config.yaml
n_layer: 9
d_model: 224
n_head: 4
n_kv_head: 4
head_dim: 64
d_mlp: 896
vocab_size: 8192
activation: "relu"
norm: "layernorm"
norm_place: "pre"
norm_eps: 1e-06
positions: "learned+rope"
rope_base: 10000.0
rope_fraction: 1.0
qk_norm: false
attn_scale: 0.125
bias: "none"
tie_embeddings: false
parallel_block: false
init: "uniform"
init_std_qkv: 0.0389
init_std_o: 0.00858
init_std_up: 0.0389
init_std_down: 0.00458
optimizer: "adamw"
lr: 0.00114
beta1: 0.95
beta2: 0.99
weight_decay: 0.073
lr_head: 0.00545
grad_clip: 1.0
warmup_steps: 338
schedule: "wsd"
decay_fraction: 0.855
decay_shape: "linear"
final_lr_fraction: 0.02
batch_tokens: [8192, 16384, 24576]
seq_len: 1024
doc_mask: false
z_loss: 0.0001
train_tokens: 140000000
steps: 8856
dataset: "wikipedia_en"
Each number is 128 + 24 x the weight over its row's rms, rounded and kept within 0 to 255. Layers, rows and columns count from 0. Numbers have three digits each. The size before them is the row's rms in percent of the matrix's.

# layer 2 MLP down (transposed), 896x224, rms 0.0581, rows 109-171, columns 112-223
119:124136110114083166137105104117084152138130136155134116121126242114102106088118110140178125139123167166123100120142079143123077142104103110170105124132119089112133119128120139088114164123118148108131126082131089129132119175121178135134134126125129146137155123126119121147122154120142112074143143110142122160163143154123070137161137161120
143:157131134152134110112125120093082117108141154124149111131100170155120179140133142125129096112152119139166117150113175139142099107137105110154153122177160141128098087069129141141134145122124124115130105168116148119087119102142137115142138155113142137135140136067144120127114100166107149152134126150096144102182150157140180117079113153153
108:102119089094143125109146145150074103110131140108164137125112176119115132181088141187140151111116117107137126117123133130100141106115119141130112123136160138146142120125147143116127081140139148129097141128132132131147096162137132143168127133120117137129118140155181125152110125172147139111144145101134142112152157145122140134117139125137
112:139141095112145116120124157115103175147138125132120134114110255139122134103107115093145143139141139125157093138116113157147100098114112134148094172128163128117114114108107147107146120123135132166090116110135121127127110141141129139135125124124147130160143131124142127109138119108107123071097124137130148096129179100145123109150113138170
119:170135100075142132144085104133081146083124117126117120127168147120142171152127136140122096137183080168085096129093089121142125138156150124139094123135139122115077090124138113141177133123120125113146113149136124135107137123129139093156073128133130114146088112141149115117150143127112141145100166154134116105159127118127146139164136156127
114:116144097157146112119116067121142130136163111151156133114110127171102126128119149139163107158101112156158097108080123161138072120120126129176135091110141065095115105160134116119089166135134135125138128125107120169092145113147138120159137132103141130129137110113146126091093128163137145120100123134123173122121108121113106151132146152138
144:127124115132147133144119163142116153144134121108124150103126255152133128047137117135123129119120144115120132120127130106143118109137121116131118116090121136127130151136131126143127123141170133112101130118122111122108135111088133123140105133137124123136127130102105135117120145129110136132124164125118132131116177142140155136105113136152
055:094145097173094090144126069119096123127148134197141139136114118161147136143139137105103127158126097134177093106132155119114145110147124167168141117150126108132148124155147142107113109119083110115107114148130100113129123132140122171148132176111155123130101096095137114094112152107128092115137126125133139123144119169149156166169119136126
036:141184122082094129117165097139064120100094137123159106115138155137163149105101108138162182134107135127142121077162127140121156118095160093132102156117140151121141085135159140107142111067076085182097120127122177125107149128151130103145127106126132111150133091141106163089152150154113108115155123116133154079158124145119112142157094148122
042:132120124118166099131131093115116090139131117174090145148128136165062139152130109149099156119091138121122126106145098128109128093112155134144130127138128145100127124150148103134114181133107194100122104129121120140132156131135082141130141138122151119109165101148182120157137160132136133136134182133153084113126173136120109162108098119112
110:126169109115168159123152143127124175122127125145137138097122177170129117145092151135130117127097116162108122140138144105139123135126141122162112121123112147151079168144146125104160093143170146127111122141170126103144114149104122138152132155140137101089120103106145112075097149102117115117152100100140115155068152141147092107103100086110
132:099124107116159148114128140114064115116140106077128112100113119134155129153151173132080115130143113154085143215107129150107141118160111170154116132133142148095118167156134142139146117125157125161125131119123170169099114172141133092081130094088097121165088081129132118112140129142117122140174142083157108118132152143127114129102135107130
121:133125132129118114104153115159036130123127132145109148118108183134157156181155109165148129099124091118173130098133129142157113125097110123140126158120093140102111122110152131117124162086123141115143082140128089134106135096135115101157123137120194126154118129142128152123111139166115115118085135128133132149141125144146157140167162127144
143:123096121095133137094166132182145141111088108118115148070144181118133142074100139099107119146152112125119125158149132155168143139119160128138132121152179121084115140114144122140126110158160140140162155098078116151139119143119145097150075163110162154101120132146185133171151118167121128148127109107127093090143115113108129127109127105164
104:151119099129148117123132163128015134099139143123117114112103255141160072135120147148138121146117096097096110149122128082142132116110119108133104148139163142149142126115152130112112117139121126122063119138179123122114127099168133122144155103139124099131113111142132130134122128139146090095096127122136111116157138092099105138150158149109
126:148152103124122109118189138161171111106139111125140125122121116144125139112151099110105138119116084131121168132119139122127191132083190139137157123119114121136130146092153144097071180120144123117149117188125138120075083139135136145130143161116144130167109061136149157147084100140123135111149147132134116107121107161107141156136145121130
043:090146098153172113125082159132124112097122143129205136132139160108115130160179128135099117116118124143120110100097148150136098161128143149105116146139126156110145072139125156125160141143087154093122154134110110117155149125130159114091126132145097153123148076085116129148130119146110155123086173109085125120137138136123122150131148098139
047:110145139149116110126161146135101140083129124142124153123110145148144121158081121128131172153147098121168152160112124150124131130063075099123167113081099132097144142106115098140149122134127142123063163095085126143110108139173121136173113093166141154137116114160133141161122144143077125112099113109087144121096078169161171137081116115081
101:131168122125142135130119132140116117151136156135123108138131206137134130160112103081135132109110077144088140073123121180125113172099161117152155069110151114123091199130176146101118136137120130134096128115144171120119100105105123120146111143152122122150137112136115139161104120136094117114132146124114128156088148144138147145152148163094
104:126123117132145109138123165163075131107136139099116129104121201126149150163167157112081128114149128124124070144139119149120077100087114136116130096167152106060120155145138143125154094145152141165102188098135122155115136146103114164142110063130132101126122153137127090130105089161128137100154124076088161141138150143131136106150102128105
140:115134125124151111141156176140120124159142093124132145117087249094138101081124099112097102159145165124148115106134167100136130144102106119125125122111135121126143076128157146140130127108171107115160111093127111119097140132129113123141117144137131091134105092115118107135098151108107103154141145141112131109159158119097100145100095112145
137:133144140116148141143137121135066131116138150122145137085156255128130129063151132160124128147140124158131101121109154110147109138142094138138159158113114120114167104133119130118153110137143129122127107130119101125122104126126125128118120117097125131101124117091129115156132132144130147146147141119136127136119186137151118113084149135150
047:147129121119066114166113132135123117116128149130136137136112178129128130071140162057164102164130118135118114186132147143113106129127155145179128151149109114144141110146138143108101125128107123099118140116126116138180122101119136100099135146126179106111164107168147076110114132123152133156108115091143144113100168141141125096127150130140
044:091095109139142122130140082147133166105124120110133115105108150126129156130139108115097136156122136147148097145158118136188160144125132157163127122126159116097115085111118183102105136108105165114121137144142099148116140125118154122129114171085144139098127119105136135120139117115136127149119154119125149089156141161107104145107113116107
059:161143094132145126109148140142095099108106153147168121149122154150101110140113153147160137144111141098157090115168143139114087136121056134151140131110149120146134137163147159105104129173089126097070161129113112135108107132124113090132111178090065141130146145154112152091091124112129109103123143134134127107097109150133108119120127132062
025:115129128151143102151158148099161135099140103164132127131139055121117104074081141118162123137099092157158121128188139113127084122125116100127110138097143106121126121102131165130144093093143163135172155106141149151108128116147084111138126141110145139135100107142145109127137148118169116132093119142116123081149117115104125115128097139116
136:140126136123131129111121156110094138161175152119150132089112255137136120078139139139166126129104152124113146141134115123107112105150065134123127116109117119114136126119125118136116121137123123084116139104115110121121111114140155127139110119137132116118130158111126106124104138090121142101152127134155100148128167126117124106108124129156
052:103138138117136179168094154125120118161123123126128108148132177135095131114105163135124133136133139139143109137113152092143109103123164166116088146103126125061125145116107147162149114137059130128129144136149136147133115144120119107112142104110157140153129156114147065128106093130151127127136104162112148092130112141108127141123100179127
115:121114133127149122134118076111103149077160148158155174090150171147182122158098096129169090142128110140110150160114099142123118135122111106112142155126123127170107133125114108143162158128084150125074130135113086105123121114145153123137124148122131130147150076163143117147125135103093139118119118103143128122158103072140127133092142095116
116:116147179136121109111113125127096108112116132162136113125114224122152119142098070136143090145131146155107168163116159107154153136127115143133121116110104150171124089148173144053113201135114128113150126136122099134141112133103139123108117125117116159149113113150118126134121129132093127124072149105135129107128141101109129109105078089079
108:124092131085100125131112095139108169120135109141146172111106155112145161172148122154164118128143099152132115144144104108139120134131133088130095100155116102115129135135126155173042117129125109119070141142110107169114113118153131102171121160109087098131074139124175098127103112125154153155140148112122133126126134134110113138151157134163
077:128098126159117084160106140122128145164155102084139136099111133152117108127123127151148144110110116152126143122143104140104133112192140139192132123093094153116112118090134106124106124154108140150118165173135138114130174139090157109089126141099095150149130153108098125084137140172152144130100166131144094100118177167137091105176141124114
113:113124112155132126134124122121073176144094142146143140090124213128144109138156087148120118084188131147162129121151087126114179170152126117144120117108172103134131108148170118141146130119109147148117145134094097135162160128105160069132131139134113124129082112164122128116142122148148122119139147144136158131131122163156098138143128123063
095:148145154145117116106140096117092131139109119126119170111115247144155114153124099161156117145117125080118147128103160117134144118152116154139133139133107169104136082114194151094103144124126119104122098138117109143114135135123113107120120135120100134150128115169128114128131178114097132097113150124099133134178143119127112137099108116085
103:131113104132126121128142108113069131070154112121106105129110187164129111167102118117164150151099135107152151165121125154118102110059121141103137145137154148165129107127101143129110153157059131118101143125136132136112106098114133120153092156123147130127137128142173115140119154143123176136146109124115126100149130167131105124140116130121
110:139121108111134143113173133134146118122150119154084163155132152135099148100147107097097118123147118153145124081110170166121192101120190153137151091128105142119155152109160137092095142127145164102138142137142119125102113145093158166157140141133131117169112107137131127154110108136135140132151139122124119126122126119121117143169147109109
040:113123104105122116128170140114153117135105159138131167109105158162126130103125116147161130168155100144133129136125126113096127129169097146130144142157111091092117079115176153109098151132130166116087082113135089130107124076152106104115124092125140110141149122120116109108100147120132108146104136110154179098117163112096078145126139115082
046:128148132140104119112137108148139122102118114122128085152123141110110121155121146131159123103109085147121109118134124101134122138109119119113132145150137138130170110135128106120081119164113095135126148151137120116083143126118196150141127163122132147126099100167156129136127111148115124149133117175090117145114141142116113133139170069094
146:093154123135132134124104156122107106135150119127120115134150255142112091074150114121151109110065135135104141132125120091133115123131127136136144131132138141135125152118127118124120114116141121101101140121123142115136139160117149129123134107134118105140142094103124113115101151135099149102118116132149113151106168148134141115126136119134
042:138129080155147110144178129129107104109125122169134142106129180124129157103109148122124148084128110143123120135133107126138133126086097124151119158130135122125129101094135095124149154105134172145078129129111128123119144156154116145083108129101106106155127107093097124091136138137151080117145150128096157173161108126128124169157129166071
033:139128134116151125129126127103107138159117132145177149096154177142118126138117144152114112142098180123123179157143126149149087128140119159106148112131120143121110106129192095081108171106143155113121139163130143131113140133108108105054109111122148122121120111120134095123119156135128199125109137090157173112133115129105107139185150119084
038:139097131132111136118153138132157142106097136150159123129141093095161111107143112098143084103178076123128099141126117173144156154128118084117155157185127129099109127110138139133128121122158114139116179137126129123123143151118127135130146118130153168105125101114123146143104136122088153153141107129122157098125119098087096104102151098145
127:145150094161143118134145113151145131100081113137169125107126160076138166135095148122149108130165073125062117102155117152132131130138139148108122139123149152117123111110113138129160110137115145166147129112142107162163186117082128127159120124168106094144090149158131155130116175138110110158115151120129114090124174084089097108110160096135
114:133140132124151117121130130118105135123120121147135075126133240163138121143144144153123114134133083142179087116140080174083144092123123129125129110178154082124143120076094146142107137121143152146179095154120129116121161126151113133089116113128161137125098118151123145118144139146111144124148149093128145154133131105107115112136121074087
110:164141121147159114106124142099143145092116145123128093106130124130121147166134107146141132135182148136084127155134137149137079149083092116113174121125162144094153144122156135142141195119139159169056126130122090083113159131087090119112143148164105137104102137110111126135134139124125147148117119174122142108137125159127117121124151109083
129:153097128124150103137115146116114162112113108132129162092106167127109145153125122170098133121145123155164103158111144176114114122122153142154126114181164160135144110122139121141146139131143150158123132135118131080135115121117139138145118124123115110123132139091175112130156116163135147136085150158088165132123165108158139121090132139150
112:142155146118183145131131130117074169097140096116131122126132231137127138136169145131125113134099129138158139139125141143121093132110126133147104112121124089114121151147153143116094129119143124112055109124133119199128102128150126102185110095131154107138161139149149118145092115104091124131128104133172132148114150113118113102149161139067
134:119089151134123072151154120128140131134115125111116134128099113125127184136161134111090084140146115136148094122111151127152105138139112140138144104122131114108105102110131131105110143118144133118154116160112094135141095111149146109143107183121167115104148148118115137103150148171136192169122136095110131115148134121074140146102102183155
119:144117169117121096148125172111122097127121125137096116156075158138130184129155151148110080142116095146151118174120152167128096095154107125151125125139103126110125098084134138145135140120123152099150075150140156131150109115172135111093136139159152096124132142140131114143119123157109185151158158117106102123164174168115175107107096126129
120:151115107113134137162138093114113164142113144135113141131119173098147146116143109109091126132208122107144111143128084145123161106134138116163112126129132162108100123083120148141132218171089113133136085129121102143094098105121093106146112141132164173122136105117205138117117138127137149143122164124092146094158121094121162115108105125120
134:098115140146135141094125112138129097157114133086097119170115162111135140122121126117110139111184102089134120104157130189186090139118144161063133083134148137125133101140152119112078159158153116149128149150143130139152100117160144156105108134140107136156119111134103127120120126143095165114152130140126115124134150112134058141105115133115
125:166125095109127100119086092146096130092132106109151116113146148121144146184092146148145094124186104145089126088119111124148148105123136123144080105145150134124113102132126154149172107167113126127117100136119131146135149147089139085133078118102102132146128125132151112109174130149100133161156161155108113124109167118148119176114116184140
081:137079124138130139129109117117143150149147178174126113127092110124061108096154117140147116085167126140150085135126133137104163120146127156178152085112178128126099105135148175111100138113104143108101138133145143121097118123153155118112106129123122143174143121135115096101140159088119100147120125132135118129137132185194114118124125171124
054:145121125120172101154127155103101129093141137123193126094106132108139109118142137102170141132144129140092120149117124128153145141080077119140152161130127124114115093099127106129125123111123107127123096100186084165128110158112118112168096139152133116118114138161126127127126154085137132126123139061132144137136127128127139133132134120103
122:115096102162104196096096132109102140103081146133093156121118205106115089121132106120147152104115095154128120139130159114112146142077110128147125125120120103105135174078169108095122134146135152126105157124131114110160137157138178131098114111144139104148134104077139133124095120116139075113130137128121172130109121140130086107108154116127
129:129146112145125120152127147136136103127129094108171142064107191117117180168123160136151147143134117063143115112127131158143121100132129079138116122121137145092082120066152128120089135089141136131115094112124106154169154151145122094137138109162134151098128122118133059109103175136126140156129155132151146121155098144107122125162112098131
027:153121072133139111131209136156103196137139126120162189131098138129126136137113115144116142135109137156155144141154148143137170127129124156106126157146129114117105123127139134120152117125116125111063199147138125127105129141147129113114076149117183122117150097144129107129103134166107122138062152104154145107136127114099114096077076149119
121:159126172149156147121145115164125124127147147139119159096104255144116164091158135146118135099130150136115113123149159151146131105150188118113140109115131124141122116108109082141101127163134150104098111136115132117107111112111151123136120140166149109145124148130122140144098096132138142093113137156118140144109146087138139098132155129161
107:077097155130184145150106124110079170148109156154120132129108152121122118115120105117147126098147085133106138110156125129097138131154129117111124135147181167093102129161165128155140144106116129105108117085103117168119143133121140137152120157089124115162124104155138124107148104140121098159162174117133141091143163100131121145126155108066
125:118141117112143133132079128099100094097109140124140125097104189135105114154162113143129143171147165104151133101087122156150131095168157128163131150145124137090108119154120142122141126123123157149156139157123100132120134127108155131148129145143142133082127133130146118139107131142071145104132107155115102104164148149159115151083127126153
051:160130120148158160149165088126097106110139127106155112129126142131102140143144121136106166152123105121108111109161133157086102079104135120165111114104178097107123102140172113115143134120133125170136146131172141151128161108131115126081162149147185079112192121123099103113130133126120109126138126116131084178152138149118115119131145134096
059:111131102150113085138132121119094143138137137147144144127165138145089123196167150137118116105174146094124146141140162118105127078100133153123123094157124140148088101092128135096118095157137139099105142130160116134076132158124180099160109143127099106109107126087177089128094141119133133119139136096140148122143113161123119141130127108146
157:112128136152166073103123108116101173169145121143179161118144207155132098131102140133167118115135134132138143149147138143116150138123099108130117140107128104138145131131155111103107154123155143133133151101137160117122130131144112143146151137102107120105106118115078152159102096096130129100133128167127130127133135105123121150176122158136
# layer 2 MLP up, 896x224, rms 0.0697, rows 110-171, columns 112-223
123:144107142102158101121106129122127106129132157091113130127150096121123127129107128101103076142117148108174120137121134093084110105137140106140180124115137138127166136138143104123176091166164090170189158114176137139101129165145101099160084099129101107136156115136154126106162128105143110154153116117153129123127111160131117111143108113105
106:166097134147174143119181086139126121128149110162074120145140107145150105126105102151131116150089135165184151126100167107118142167163161143145135109105105159105107122095096130125136124105160094095146140146103102108132138159107120146152155152130156124113119137143089149144123092111124139120141085140135138172139129145102155112139128155130
114:138116158136128143156117165167162112119164132147138090135136113093129142098129140144112069117110126132104129135178154095129117139161116093134158084118100112127118124149086109185138131138126093137137146121131151114181167134113126140125149066123112131125084131095103113175137125119172130134123135128128107183111108111136143138133140106142
107:123147115098154117138079122103119126096166106144115127149162105136162126134121147106165097108118127112152137129101104090144129141109119073150134129119136149136133121186121095139128100127126050166142120136134125147114122145125125134166105122120119118165131087115141120098148162110184133128140100138145095162123108191137162142150102110134
114:161142094119115127098126131104144165119127075132149108131156120128173122109124130126126120089109144056149169110134126102099117143158136111126158119122151116165134111104139124106128126158125140107144127117113116159094178118111125151130182098151121116109156128120096131144145096133131127124127160131125137115134123128128123098116108110125
148:111118141137120179139139104132145101143139126135171152157139121184107118092114108108139109143150165152152142088168149097145083141135139105160124110082125175145143143121107119136095097125158130135140113103121140151105129116116126130110114131095133139162155153109103159119136090098129112083155129129133109144101102113132197111111117146117
062:156125087125139126140118121129135099140113115144148127122139055133151130110130106077138109162130143135163128154117149129104152105125156129137175127062135136124152129077082102111145141125140094112160148137103154091146140104123112122162160122144126126111135144124115154122153092114145129108087109110108124154109136143098157098126161123155
059:128142112123120152102113152132175133134162135168077128135149057160113122118149145077170094150134120107140162128099160121140134133135113114166177133061099151120125116118108136131118107150126132171183131135124154144110130100135144135133156131135139107124107137097132109139125115135196143127125121138146153144106081131114139168084091105156
056:150102110146148131117136161157194135088130122130132090178137083120178145131116114114125139114086139154097120140145121141123113150125127132131133128130105108127141137150089139159132127131145105161140127132129133132092089158136125123177124130115100104112134140111067159120142137086151113124094109138083127130097075118139126144112109096143
108:134115150124158160139124159099147122186137108118141167121162117101101113081089112120157114108084122139120140109148164135148121102147149134146135115128095127132109135161106130097102093166167105165163128110126154129118190128135097126154160142143157129088094155126094132111126113131133089117151109162144108134108103125097132120091090077128
125:126166122146141148102126174167138196116175117127097144132136103154121118131123173085135123139096127100153093122126097084129114132104111081175125164118147111182155173126121125100179108134133101135160108140153141146138120142117135113165096150126090087100131091084111150131153147125121093146127081156131169133122092157152129195077100110164
115:122102154095097124139094120122121139161073115124075130142143099164146133117135143080104095124120101100147147102128096096129108138114099143162144177099156158159163115132116128139106153109139103141191101149164114162099162108138112101144084133110148097151149098088151111104150182154150136142134118086172139140155118168120122120124092095146
129:128140146114114134154121165097153113114159137109127165160144111144096101127101128091128064085160125117148137134125122097131146142146142134132155099089120101126145144136125067120127080157154140167160118104137187138124108167123110138152103113124102117137165102132150116145149111140127110096095113084128170073103135113152141167122101109154
109:128094159122096136107117177117133088126169134131094119128130123123135121102136108143128111167129103119149198054136179098148101122130166092135105164123135156143176135135106150166127058138131095145135147157127151132148108081130096184120133123162112128199124129165127137133078119137149147103092096105095117139121116111091122141118162116114
118:141099094150141087164167132160125161125084121121154147120109096122143143113131103145121129123144135098136129126119129146050149107178147152138144150143135140114147113111100149156146131159133116090121160121142113118171146083108108150159113154105153135112125123120134136129156115107169138100077154137125162120139139080121091089119149086166
055:109146152161123132114100145140157131123153147115132086144143086108113115120120152076157098145105113105155128096105137135122123125107160108177198114088098132140107110118076106138147105085147102099128105113102134145155125112111126128173123098132105147124134088133125157129121145097155125137135152151105145156116106107149136114139127122150
062:109105148141139128097099096146143156149114115149122061152139083115125123103129129134151134119102096127129163122167120134136114168156159116125157119108142095141129130117126106159156099138112129141203145117133150137145132177127119162148122104131149140118154094129078124108085144098152098114126092102107134118082038083107156144103119118131
112:151103133151144123115097163108109171099095094137134093153099122117146101106104173127123116097130157136169108108124111126151113105170150144095117154157133132138165107099118105146110135115137109144140138117138127106110147136156153156127138120079123138117112155158099135082129146122168151144139101142099149107166130124098131163138115149151
098:115116088120129109123105146139143118117132157121134138160126110102153102161130171111115153096072126114112152153110152100111119120126126122123153143147140096145149101131077141096122127118129129112157133107119130095115143157122111163114125121107086115147157122098118128121128136137130108100122079127123166148104034085106106153104097142194
144:130116145120163150119134135120159145049109118154104153119131099109106141113115109102105107126127127138132128104119140132102116140164121124130140107122093148177131180127099132121161081142148120092123146119090146121135105097117153139165167120088128178111124133129098146139165076102152146104120107125121144116132119126181163120125129167138
133:148135140109163141136109126113126096109163164152150122142177122114099106079148143134132097149135119148138095126103140076120109127120145122113144171102115097149184135157119124114159106153150097140153079133098121140113146115194118130139156119092101123120156122094158160144135125133184138149154116121149179131109102152167155139093107154170
064:107120168121158111118160121131189117128082090125117118201156101140132122126113113118120104118117131144094151137130140157099127132129143130129171133110159144154138170144110123121165097121116095155203192103123154122140126151120054124153140128114119147130120095112111191173116122104164097123139128162094167110088126141136159074113138130153
060:129106130155151120142131144085181131143110098163112103138168070145142130090084109106140095078124111111145174106114143118112169098142140114107158154095145149095171148155120120127155112181145085145163101109083145152137182169109120134135119156137131135156120153135090147149134093143146102105130142130117123136133090088120142134077110112153
060:132106129134127157113126137098184153134109129113124134145175056145131104119148116119156112144110134080129148112145133102123137159099119119099139134095115113125150161145114105152132102161119115138159123125116104126123146169118089143179124123164108124157127107154137128098122094110134133111123139143142102113098103112152153136129111131162
050:117088131096091121120117140118166138081123114164078114148136063187171132109120168106113118106094132089133152115121136114127128158113148114124157105120113102183127147118106137114137101176125071152153124095109141138148145124118112117153139131102104126144126108132145151171114110101107123133110081149111150157112114087125122070083129083158
139:130135146136165172139136115142141111171107100155149139122138112135115090098111085073157118127115118161144105132120133088142074119099170102161135149089122130151153143145132112161110130108151122156143114109108152130161174133125107143095146131107106108131113115132121149101177127082156130119146126093143127121083129127166146181123095148130
066:133122076149152106136117108126148173118105153112088161141136106132146149112132114105126129090102127113155143130122136129088120116132116092127183127105144159148134152123082122133114144147091124153150136128098135087091113101112115117143125143153129115135111136145116181149128107103149093128108113104103108159120086148127125125136144133160
111:113096143147130119112096140152146121116126152173166127129121111087142130131081139103162110135090098117109125130062116137124134122140158147145142112111137152133098103116112130149159150110142114170134104117103100139123128107122135135166162085133095095153128106155114117144121119127146122112134085123135161161111130141130161128129126116149
114:132142138105151124109101142117144103140124082166149095128157130115147149114144096128148107134101164115107175155108098137163113118131111126104153083116118093154142139149116145090151143138126110132180130076090128112115126149136122119099124156132131180177101132096109132180132117114117125126097116124117070115090120082132146103133117111122
106:145114139107099117133169104147149117152132080142110131134146107115164124161167101124116131134141094083101138199107093092128131130147136095126141117116114133167120121111122064115106141139139095122159134118135154123177123141116110142114070098111138107070082138103164099124176137132152135135180140164158127138102141150135151146104095124160
077:136126136148093122125136151155177117110136125119121141154165088139117135110112170055102112130095127149143110108099109125103149122132156138128147153104121132136121155098084148081128105119102110133194139146130142165112085107131097127154121139122118088152129112156102153150115084128133079085122092124098141111078092161141129101129111130157
116:109117133123124101167150163133139148146124110146134110105138124155112104138141143117147120123072123116151147120117129136141136128147083148120144111122140151124148096182119121156163123141109112107148117139135155122149153114144106086128164153138095156103073174153098119098112121157152112137164116122174098149126116149143117131136111128116
095:178160103120128163142158159135143117125081116126105113146158107112113125131160132124147115139098099135153144139147135096133147101158119127133162110147128116140147157158129107152164145139148138147171091168100160097094121149150081127134116141107139115139124128079098147171125137106112142100118117137124097144108143085139149145085104113128
108:120133185119125145077115132162127116119145126146097114100131108112155104144118138162172103108148133095148134111109151143111150137160161141116148096117099101128118209119119117156112114167134119118136130074120109150176102129130122099132154081166127138133133104140082173128114108083163108117152117154116127166109108113174131110147138114119
097:125054087150124124123119107170145122090111131127124155113135095110148137111135114104099153158171086132119121102089136100050138152173120110143125125134132128140131135107081142156164130142150086094098139115146159134141124062130131144106111127115114173109093149129152119133153138132149136100101109146072128135160116103138137124118099098161
056:130131132155130133113135129167191108130155102096087105155165108104113114125125111071139109115085137106121149126108131130122131151142123115173190113148125121129133140134108122128139106134105091123147106107139127126110102129168116142143138171124120135172160142135146144131103141160173096138141116154116130153144068127088140140124125086135
057:124122141157127126107095139150165092158125133163123144147146059129126122104128131100108125101102139109142159112115116109141111167134098076118126150075090079167138155151118119104131080143122115134143123099126169107139137155087080149161136125119104132120133099146100132112167137142136071141102121117092137156074126124129138143098154137138
152:132134118153117152128109162121145110178109124137153151139156108157108062089088111098155114131137133115097118114155147090121129061105184113120116148145100149173165149140143108139085105161127089136153147110135151144091143136112132118113128059146143144138138134138148136112105095121135131122190112107105122160100119093143170092113117134126
056:131119126127139111098112161136180118124116155173130148165114065147135109112135139123107095085115111115116134120079130139113156134144136130136136138110100120187139164098096133103118122138140082117163158121127126145133107131137104118122174159137169104178127155116137150165165133111174096126130096139133179176099096128120157086117142110140
049:136101136123147113144119130145185111102132175153101145130121076104128086090143145093116118104077101140119164141099133132130114134142173120129120122103134129122171142133078110160159080123154103128162153114098136124101118149076129088140150163148172122116134099155107159107135129143128100083115134120104148159105099139154146135143137142132
055:125125123103119162108128158153150116108143130153070112137146079146134102139133120096125121097068114113121149101149157123088161148118106112123143136149113150175119151140115103121148085163114132141199151129141120142122154152102082137172122128090110119120121104150129140145123108121124133113123092139118136170094123133153138155144155106170
119:113113077111156166122109140146113071150094150106130114128137112143161111146120156134136110131135131098138138140157106093138116144090108089153145128115121154133075123117134120115137122156146078184138126121168137108091158151132146136143093107127161126136125125134114150077132092111153086148159091136145106093126110151119173119114117124131
111:122093148151127070125159120123150152154124102125154053108131114156153075108106101083117124133126111151165122110112140157116158122174138085125121139109153097151149147112110144109145117116136118168139148117134136121110171147129104151113114109156135152139138115157145124127162163134155169144166104148115166124094115115159127130109117064145
114:126104130110125145141134104176174106152105084119157137147108129118136128102095130071128137205128100110140154142110164162126147169140141089114164156131180134156118163126091133117116121120161115160119150139088157139132112128155153131145149139156120105142139154105148127133132150128128110083109118141088176152136151149091126116087123134122
137:127104136105172102173126126142135106114132149126128098134134128109104142102109096113141100114100156120111161108152128104132128182176111123146171184099106115124149128132097103123153094138142122132145133119110152145141115089178123110121120118123125100121191148109108125124144112112163132129149108122180160135127133140140138124136086128176
117:117128078143083148102130164162142120146156116172110121132158127143136098119161164107104110087096141101165117103175137119130098087128158095152132150127095121112180122116103142157154105107112106156169167145125164124091169144151112097101150128129137107127102119106180140098148113141129112147131123104113098138145139124121154137077104118151
138:168137137185131092113115168091151113111104105155130134156137117176186148113080125137106125090117110091157118097119144121126121159144104136165133121146095077109128135084113129087145115088142130129140110141083124095123092130129140147158132153102118109124115164101091173118128103134140111147102139132111143119137106113112135133078106181150
110:109103114125116123132104148091141124133120133153117127172150108117110112141141149138127108096106123144140118151115114068115114184139120109101140133128136121118152126133109085085091143087148096174144137095147138162113155153136153121137132102135145116115158094161135130106167128070124083141162142115178110122124109179124167112142076116122
111:144084156133142155101095129134152105131163167132149117129167110133095150108106083087093093113106148171095150131114135105136153134166134097123160140081121147125142135128120081152127133099106148166141131127108161101160111160137137111136134114132091120125129162102086150121150132139152146143157081109117146128054112082158168130156069147113
125:077106140126132144081076143138161130105092148133121127153156106099115131118113137098129126075145123122145157107149171127133067169135138155089145159132131125161135144159117081113126152161125072153143153176142149145157093114152113155136131136097104136172115087127146161106115138127131148094145132120101115132137117103119116172098120110134
115:128134121100128104111094124163135095099130145126091100156128100117152142145129138143159101093135160097140165102123103134131154160136103097172131150108122112115128119164117090157142083159150088161148150163130118130127136142123136106176107116095159098177124126119126120072164134073158117175130127081119129136109103161133138116121131136134
074:133130134148116145108079138148200157121146112115105148144167060155108109116115123122161137122064129123139125152136162091086100160143100114144179150111167126142139170150026090132137120143136124140160148082107139113120132138141112142161119100119148098086130148125152119154150153110179125137129092121115122141137110152144170143101077142153
060:133152116139142131142101098155140180146140103145107094178119071103188135098139162121097126107101098135163119117112128143146135148122165108132168104136132072164114142106106095141133119119147084136194176112102123119134128120130113176130125122136121131118109079126110138159131113106116128121103125129141112100058086122137142161152141103144
121:115180166109158121149097111113152125114169109140138119135111116131123117096109127115152080130108127134103105070155128107116114096149141103135130079105089152162156101123125128135140120169161124113168104149122145133118111126135129084126181117078113142170139146144120124105164127120148141136184125138143154118070123157102129127167109151165
118:143188165144112131135130111143165154132156075118137130102118121114138144111146164124132121131126169105156120137139167125134158126143127072116146128099145125153086123113112117093128109088147097147140093135103118100108142146176128110132107137161092110092073098120134096124114154103131131105136142171145117101130135110108131122162144110187
049:112154116137119129128148136149170164115114115113133111172145042098146134121135138111149117087132111126162140159137150125079155110144123097166188119110161130165133160145122105142137079105153114153137157105106146129098112112122119117138162138113134119160154096128128188103125124149134070098101139113129124174072083089131157120147117150131
117:125118137103145129138098130124127094153127141134134140160183134125092123150164157104126092126123147148153118133126128067148110150105094128219140101089131133140140129128084111120142097113151109140170142134154146140111137153111103116141108121092129106128137168100133118096140141113158138093144144112138150147149098158109145169105072130124
107:141135152162117125150102113154126130137112147126118135135133112133179190077055124104122128126111126152144108089086120153144119135118104107150110117147159143122158125111113139130134089106107134123145164123086164128096104142153091122134148121161112193137147131152104125139106128092139151118152116165073136136143141108140201163133108138162
123:157152113130166145114092133106124147111138086132159111127154097138100138091133116126109149137133191080184137125079115117133117103169139117159146159110120112114134114166107131076146099109132152121145131131102160155148132176108114164169125105144111139108153106142176104145129147147133140088150104166124115142128118143106147103118096149143
059:095138120140138128092097132121140160111116121129121133144138054118098124100144130110151131154099120085167151152084131126111154134161119124124133172122133103112163150146101148144117130112123104123134116131150164130123106128141120149168123131100163116154172139114128118106138091132176094104169082143121166123113076099149145130111102130121
066:160156118127139132142124144123129160117126120082095118126132051104118142113102123116125150144068112140134104099094126127139112125116119104124123127132143115157137174120099120118127117136138117134189080103078150078157140169136095127146181131136142096112144142128116165133142129104125124119125125182106105123132088110108180124125093149145
129:079108169120087094133098101113147145106116170122080121164104081146147134073144124118107151096136149138100087107156099139148127136141162076166138086139142123172140180150133121163100153177132111080155110165122120152112151114129136118142120098120132152153166121097177096139109121152145129117147152120127113138138117154173139127119129129130